{"n_layer": 11, "d_model": 96, "n_head": 3, "n_kv_head": 3, "head_dim": 32, "d_mlp": 256, "vocab_size": 2048, "activation": "swiglu", "norm": "rmsnorm", "norm_place": "pre", "norm_eps": 1e-05, "positions": "rope", "rope_base": 24800.0, "rope_fraction": 1.0, "qk_norm": false, "attn_scale": 0.177, "bias": "none", "tie_embeddings": false, "parallel_block": false, "init": "normal", "init_std_qkv": 0.0484, "init_std_o": 0.0, "init_std_up": 0.0484, "init_std_down": 0.0, "optimizer": "soap_variant", "lr": 0.0055, "beta1": 0.95, "beta2": 0.95, "weight_decay": 0.036, "lr_head": 0.00642, "warmup_steps": 200, "schedule": "wsd", "decay_fraction": 0.809, "decay_shape": "linear", "final_lr_fraction": 0.0, "batch_tokens": [16384, 32768], "seq_len": 128, "doc_mask": false, "train_tokens": 149600000, "steps": 6520, "dataset": "wikipedia_en"}
Each number is 200 + 30 x the weight over the matrix's rms, rounded and kept within 0 to 999. Layers, rows and columns count from 0.

# up: layer 5 MLP up, 256x96, rms 0.213, rows 11-32, columns 0-47
# down: layer 5 MLP down (transposed), 256x96, rms 0.198, rows 11-31, columns 0-47
# gate: layer 5 MLP gate, 256x96, rms 0.215, rows 12-32, columns 0-47
up11,210,171,232,217,220,192,197,234,168,157,201,190,207,247,181,234,186,207,185,191,214,179,204,196,207,236,256,208,181,232,233,159,241,240,183,189,220,217,189,209,186,186,179,210,174,177,142,180
down11,186,155,197,178,211,178,202,227,272,155,207,203,154,182,214,208,209,194,173,225,265,163,231,196,163,249,193,253,166,199,224,262,182,231,221,159,171,133,237,234,194,224,153,193,260,180,223,163
gate12,260,150,157,170,164,236,176,220,202,237,177,208,170,205,157,248,191,199,199,241,171,171,265,187,177,172,168,208,194,212,226,215,198,237,266,233,165,201,208,210,194,265,187,169,237,171,209,246
up12,159,194,226,206,164,167,154,185,168,112,166,204,151,182,250,252,188,212,244,191,209,237,204,173,201,266,208,210,208,212,222,211,223,159,191,257,275,222,209,183,241,192,177,196,223,172,242,202
down12,217,170,221,161,184,229,159,259,188,237,226,186,216,251,144,222,171,209,236,208,229,165,184,240,175,164,184,196,228,137,219,185,214,218,202,151,200,229,156,184,195,197,243,173,240,205,230,184
gate13,211,272,229,234,196,189,201,159,182,224,244,187,152,211,183,208,231,192,206,193,168,124,200,201,207,172,225,223,260,168,186,234,197,205,203,163,241,155,237,195,201,195,200,183,226,119,226,175
up13,213,260,192,222,213,200,152,234,174,199,243,196,226,184,219,223,143,153,231,160,203,187,176,234,227,158,200,175,194,161,174,209,242,194,173,202,160,244,193,174,206,161,258,161,178,211,208,209
down13,196,183,176,152,135,192,226,183,221,246,205,222,194,210,238,221,195,198,190,218,247,146,204,225,208,263,177,165,219,151,202,246,188,172,253,164,231,198,203,187,235,205,171,186,273,221,248,197
gate14,172,155,211,185,199,210,220,186,217,217,169,224,183,234,186,221,220,177,166,186,256,257,206,223,170,198,235,152,233,188,162,195,228,189,219,204,163,208,222,211,226,174,136,192,206,190,218,231
up14,178,127,153,183,169,235,209,194,177,279,179,213,227,144,220,185,160,235,185,170,213,158,246,186,160,151,240,200,182,253,193,190,181,187,223,207,154,229,206,204,226,141,253,245,250,236,190,148
down14,239,179,213,192,177,243,156,226,178,160,210,228,182,203,248,234,217,206,275,183,213,171,240,209,236,204,184,174,252,231,230,227,205,130,185,282,149,196,198,247,142,163,203,210,207,197,159,201
gate15,304,178,194,238,204,199,188,238,214,219,209,197,217,165,229,169,205,232,231,155,159,188,244,157,184,193,198,198,209,196,230,219,236,215,223,195,179,234,178,205,174,228,150,139,200,215,227,252
up15,242,207,182,255,205,184,179,156,232,241,158,186,183,214,187,187,190,204,204,209,169,128,225,218,101,210,207,181,205,228,207,192,222,202,179,234,200,282,187,215,221,185,248,156,206,237,133,162
down15,193,271,158,168,208,174,184,212,173,172,192,180,207,218,177,231,229,220,204,187,226,203,192,234,164,191,240,228,207,190,198,201,177,133,179,231,233,205,181,224,238,171,178,201,196,157,252,232
gate16,155,141,174,202,192,185,211,214,250,167,227,210,213,177,168,194,183,193,267,192,261,219,239,158,173,208,175,166,185,198,217,194,245,203,185,220,161,225,166,173,124,259,286,194,186,201,243,257
up16,199,160,233,198,167,172,184,189,167,278,189,264,270,202,189,213,158,165,229,188,216,145,219,208,159,226,172,211,168,177,169,196,186,225,152,244,218,212,216,214,238,198,157,222,201,205,210,173
down16,161,145,201,240,199,152,248,179,216,234,204,235,192,185,245,194,209,194,302,181,199,185,197,187,174,234,189,194,213,191,214,214,244,204,201,218,188,187,192,198,166,180,195,212,176,213,202,163
gate17,239,163,230,167,163,253,198,175,184,233,186,193,157,176,161,235,189,202,190,226,107,180,196,236,149,226,204,246,167,213,221,258,226,196,170,198,226,234,269,200,168,206,185,197,123,163,216,171
up17,169,212,208,237,185,176,196,224,235,183,196,219,176,215,268,171,265,185,140,220,210,187,167,172,216,179,217,184,222,191,225,165,190,208,221,212,199,145,192,203,188,185,171,187,198,204,205,218
down17,156,178,183,228,169,203,248,192,182,228,236,170,198,214,231,213,159,230,218,193,180,158,112,171,192,238,180,221,175,193,115,228,160,202,226,149,157,219,251,193,183,227,202,220,233,273,192,226
gate18,208,208,193,200,289,206,213,213,177,206,186,184,198,221,188,218,183,223,190,198,165,151,235,168,182,221,195,273,199,166,202,151,238,198,197,183,184,160,231,229,181,222,238,148,176,164,212,73
up18,233,184,235,219,167,210,192,158,180,210,156,184,204,169,167,255,261,238,255,228,239,195,163,161,242,218,222,227,183,231,191,174,166,158,130,185,235,223,232,241,220,196,181,250,210,268,224,285
down18,208,209,204,199,108,214,217,212,173,180,193,181,207,209,219,233,189,189,189,223,218,206,166,188,196,168,219,206,213,208,210,169,178,184,163,159,189,197,196,166,209,165,217,196,201,183,167,294
gate19,243,207,173,214,163,191,222,209,224,211,215,271,202,232,192,224,210,185,211,237,192,235,230,144,234,232,223,244,217,183,255,208,248,153,224,236,183,177,279,142,135,192,219,197,197,192,173,159
up19,136,110,164,252,230,214,216,195,195,242,155,165,164,223,156,193,194,121,240,170,220,150,206,190,173,214,227,232,204,189,199,203,223,242,212,155,207,178,227,192,191,160,195,186,208,250,172,200
down19,215,170,222,172,178,190,176,219,175,192,165,206,245,177,181,220,204,171,200,164,197,191,150,166,185,218,217,226,189,200,187,178,203,198,219,143,154,203,145,211,180,144,178,208,135,203,183,162
gate20,244,226,177,176,239,214,207,150,203,156,193,232,209,222,148,198,227,222,215,178,235,215,189,191,135,159,255,279,148,188,265,224,202,234,175,145,188,178,200,193,244,174,227,249,279,175,142,176
up20,205,163,197,191,178,135,160,160,189,201,247,147,244,238,164,191,200,229,168,184,132,225,212,222,212,183,206,208,208,204,191,217,203,87,183,212,259,207,220,153,200,210,212,194,206,241,182,216
down20,162,263,152,256,211,164,157,174,200,165,203,185,187,211,206,181,219,197,217,209,164,214,165,229,223,159,236,180,206,201,194,156,207,159,157,172,199,181,146,242,133,162,187,148,159,220,178,158
gate21,166,202,232,258,278,193,162,194,247,225,184,205,190,214,209,201,204,208,213,235,248,248,186,213,165,208,192,178,213,198,238,214,209,171,193,233,161,175,242,169,202,183,183,186,199,226,149,184
up21,199,155,234,180,200,166,183,225,195,213,233,220,223,192,154,210,201,193,156,187,183,218,246,254,176,184,189,160,173,197,202,175,186,187,215,167,208,204,186,209,210,238,192,242,197,254,204,200
down21,179,166,195,181,176,239,210,153,175,198,234,154,210,161,210,200,240,216,189,278,216,214,174,183,224,242,262,206,201,223,202,199,163,180,156,154,196,202,212,170,192,177,222,193,196,224,201,220
gate22,227,176,233,175,197,214,241,203,189,182,193,155,223,210,223,211,229,193,138,216,174,230,195,173,124,189,224,186,202,149,207,226,265,159,218,145,174,201,172,192,154,169,156,201,178,208,211,223
up22,194,208,203,220,221,188,147,231,185,219,196,209,208,157,213,178,241,192,220,205,232,230,226,268,216,271,238,173,152,245,207,192,165,234,153,178,176,221,233,175,186,180,173,191,212,241,192,215
down22,189,238,174,188,183,212,193,204,160,215,214,176,167,224,187,194,221,209,166,215,220,159,203,187,197,177,184,192,190,215,192,173,205,258,173,214,186,215,138,242,169,155,220,201,192,190,238,198
gate23,184,232,215,172,198,162,216,208,221,172,194,221,195,189,206,177,205,162,198,199,207,202,194,189,167,184,192,240,206,219,179,212,236,163,140,156,200,209,234,231,153,265,218,125,231,182,226,225
up23,252,189,220,181,151,244,155,227,173,176,153,220,243,260,210,221,206,179,229,169,186,229,187,276,244,210,162,225,200,186,186,167,200,206,245,209,215,172,192,198,245,216,188,219,184,194,243,185
down23,178,164,192,195,143,209,194,267,150,186,180,201,231,175,220,240,191,194,238,162,177,190,143,224,217,223,215,235,218,198,216,240,171,205,219,238,195,215,152,227,220,203,177,268,166,229,148,200
gate24,147,200,164,222,247,247,205,211,218,217,204,184,244,234,248,174,263,199,169,152,216,199,211,174,168,212,185,162,188,212,185,192,240,186,224,218,224,190,221,232,224,226,236,202,241,157,201,198
up24,179,206,214,184,240,216,208,194,206,180,183,169,191,202,263,210,202,194,200,267,235,246,188,170,216,164,186,193,218,213,195,229,271,126,250,257,201,171,204,166,226,194,217,222,208,230,221,200
down24,189,219,194,186,215,145,149,172,213,184,179,176,223,202,207,178,208,164,209,216,207,233,194,229,210,163,175,258,215,144,183,175,157,173,229,226,204,203,252,189,249,210,144,160,186,164,171,102
gate25,176,182,242,194,213,261,221,182,250,204,186,216,189,220,180,220,176,231,223,147,189,220,199,206,185,176,231,221,158,155,186,192,208,171,142,200,200,167,183,157,218,166,206,221,163,236,195,182
up25,226,182,255,202,155,195,211,236,211,199,184,193,206,187,175,187,217,219,242,165,208,202,201,227,218,173,210,203,192,203,227,175,183,135,172,215,206,141,182,208,214,219,217,155,208,248,177,209
down25,217,232,228,145,189,161,173,196,186,168,204,208,211,194,210,158,217,204,155,173,192,192,189,187,175,232,143,214,191,218,211,202,196,146,215,289,217,199,239,190,170,186,231,197,166,211,175,114
gate26,244,203,169,182,208,215,264,153,191,232,171,169,203,182,173,227,209,212,175,184,185,176,165,219,210,208,234,226,187,176,128,191,193,182,218,198,184,226,220,110,209,177,169,198,227,226,182,220
up26,156,152,171,218,199,270,160,223,220,162,208,216,192,206,190,152,218,247,200,168,228,228,187,211,228,189,248,172,168,185,160,168,187,215,205,194,178,179,216,190,242,140,156,224,199,172,206,207
down26,264,239,164,175,199,177,191,240,162,233,157,263,164,157,177,210,200,212,164,168,196,186,187,185,215,187,177,207,194,169,216,202,218,192,178,234,198,207,211,144,196,164,195,178,179,209,178,259
gate27,245,129,185,256,195,162,204,198,253,173,180,207,157,222,216,174,210,250,238,166,172,168,234,203,151,205,234,169,227,171,160,193,228,193,163,160,203,179,187,215,184,181,229,167,213,207,183,180
up27,184,229,213,213,255,171,191,194,222,220,204,187,232,197,190,188,210,176,162,158,212,227,245,208,232,195,250,210,197,179,216,139,169,166,219,219,179,152,200,156,172,192,184,195,163,184,207,252
down27,246,214,271,194,241,239,228,162,220,174,255,201,231,226,198,234,221,216,235,238,190,193,147,170,192,186,219,177,194,228,210,218,146,210,203,205,193,187,143,162,198,206,182,187,266,186,184,288
gate28,162,171,169,186,210,194,151,184,177,200,191,189,211,259,196,218,187,205,160,237,172,196,201,212,213,185,175,207,207,174,212,180,210,243,234,198,166,208,200,138,206,207,210,230,170,207,169,133
up28,206,191,234,146,203,203,147,196,192,188,209,229,212,160,174,195,174,200,165,175,200,185,271,188,203,222,143,213,207,168,212,178,206,215,264,179,189,170,253,170,236,201,177,206,205,179,228,145
down28,217,219,210,170,172,183,213,176,206,276,198,201,226,188,201,204,162,197,204,228,232,184,162,198,198,206,210,185,191,224,198,161,282,186,187,215,253,201,155,177,168,201,201,273,206,228,177,203
gate29,218,191,197,176,267,241,174,216,181,201,228,220,173,218,171,175,248,198,193,219,214,179,183,267,220,134,209,203,255,227,169,125,212,176,184,161,189,193,175,216,159,260,155,184,209,168,169,199
up29,187,228,216,179,157,164,235,182,205,236,204,181,206,174,256,221,177,220,172,174,189,222,209,155,265,210,193,216,174,208,157,239,204,153,203,222,99,227,261,207,212,199,166,208,195,183,175,199
down29,203,214,229,216,214,233,106,206,220,207,182,215,210,237,163,171,199,224,187,213,226,155,233,153,164,217,221,198,170,205,237,191,175,206,149,225,219,212,228,191,219,166,180,230,193,221,185,248
gate30,193,197,171,228,211,197,177,130,163,220,220,222,225,185,215,156,167,182,206,244,212,171,238,269,220,198,206,273,173,188,191,183,205,185,178,181,194,203,157,205,232,180,144,213,262,195,248,193
up30,187,188,137,198,191,118,234,201,150,199,162,166,215,193,208,231,223,212,242,205,177,217,166,163,162,245,208,236,208,150,153,186,217,173,238,246,184,199,186,175,211,209,244,223,211,174,198,187
down30,215,193,258,200,192,245,202,183,213,201,169,219,132,186,168,149,247,214,194,229,211,138,218,200,252,181,174,223,187,216,221,163,207,168,166,198,197,216,198,146,179,168,208,219,241,212,190,151
gate31,240,222,146,183,217,209,187,186,222,201,239,238,222,172,174,188,217,193,227,212,162,188,211,172,166,157,237,209,221,193,248,197,229,174,237,167,180,183,198,217,171,238,170,179,229,238,218,174
up31,171,128,216,246,273,201,206,166,217,186,227,222,187,142,168,272,221,213,141,198,180,181,212,210,189,202,186,162,196,181,199,187,203,179,186,212,197,194,217,180,231,180,219,207,241,246,183,192
down31,191,210,171,179,170,245,166,311,225,159,194,223,275,180,168,205,231,161,226,151,199,207,227,196,183,207,216,181,156,229,222,190,212,203,232,188,220,206,222,237,183,200,201,181,145,213,201,74
gate32,239,242,201,181,193,186,225,263,183,230,230,227,188,242,254,210,157,216,152,180,252,205,188,188,175,236,171,242,211,163,161,235,256,168,247,193,184,177,171,216,227,167,208,175,188,151,211,160
up32,168,177,122,201,143,250,191,206,132,192,216,181,226,129,187,165,199,236,179,139,225,247,201,219,168,171,246,194,150,247,197,155,218,229,146,198,176,163,200,220,213,188,180,215,226,196,160,191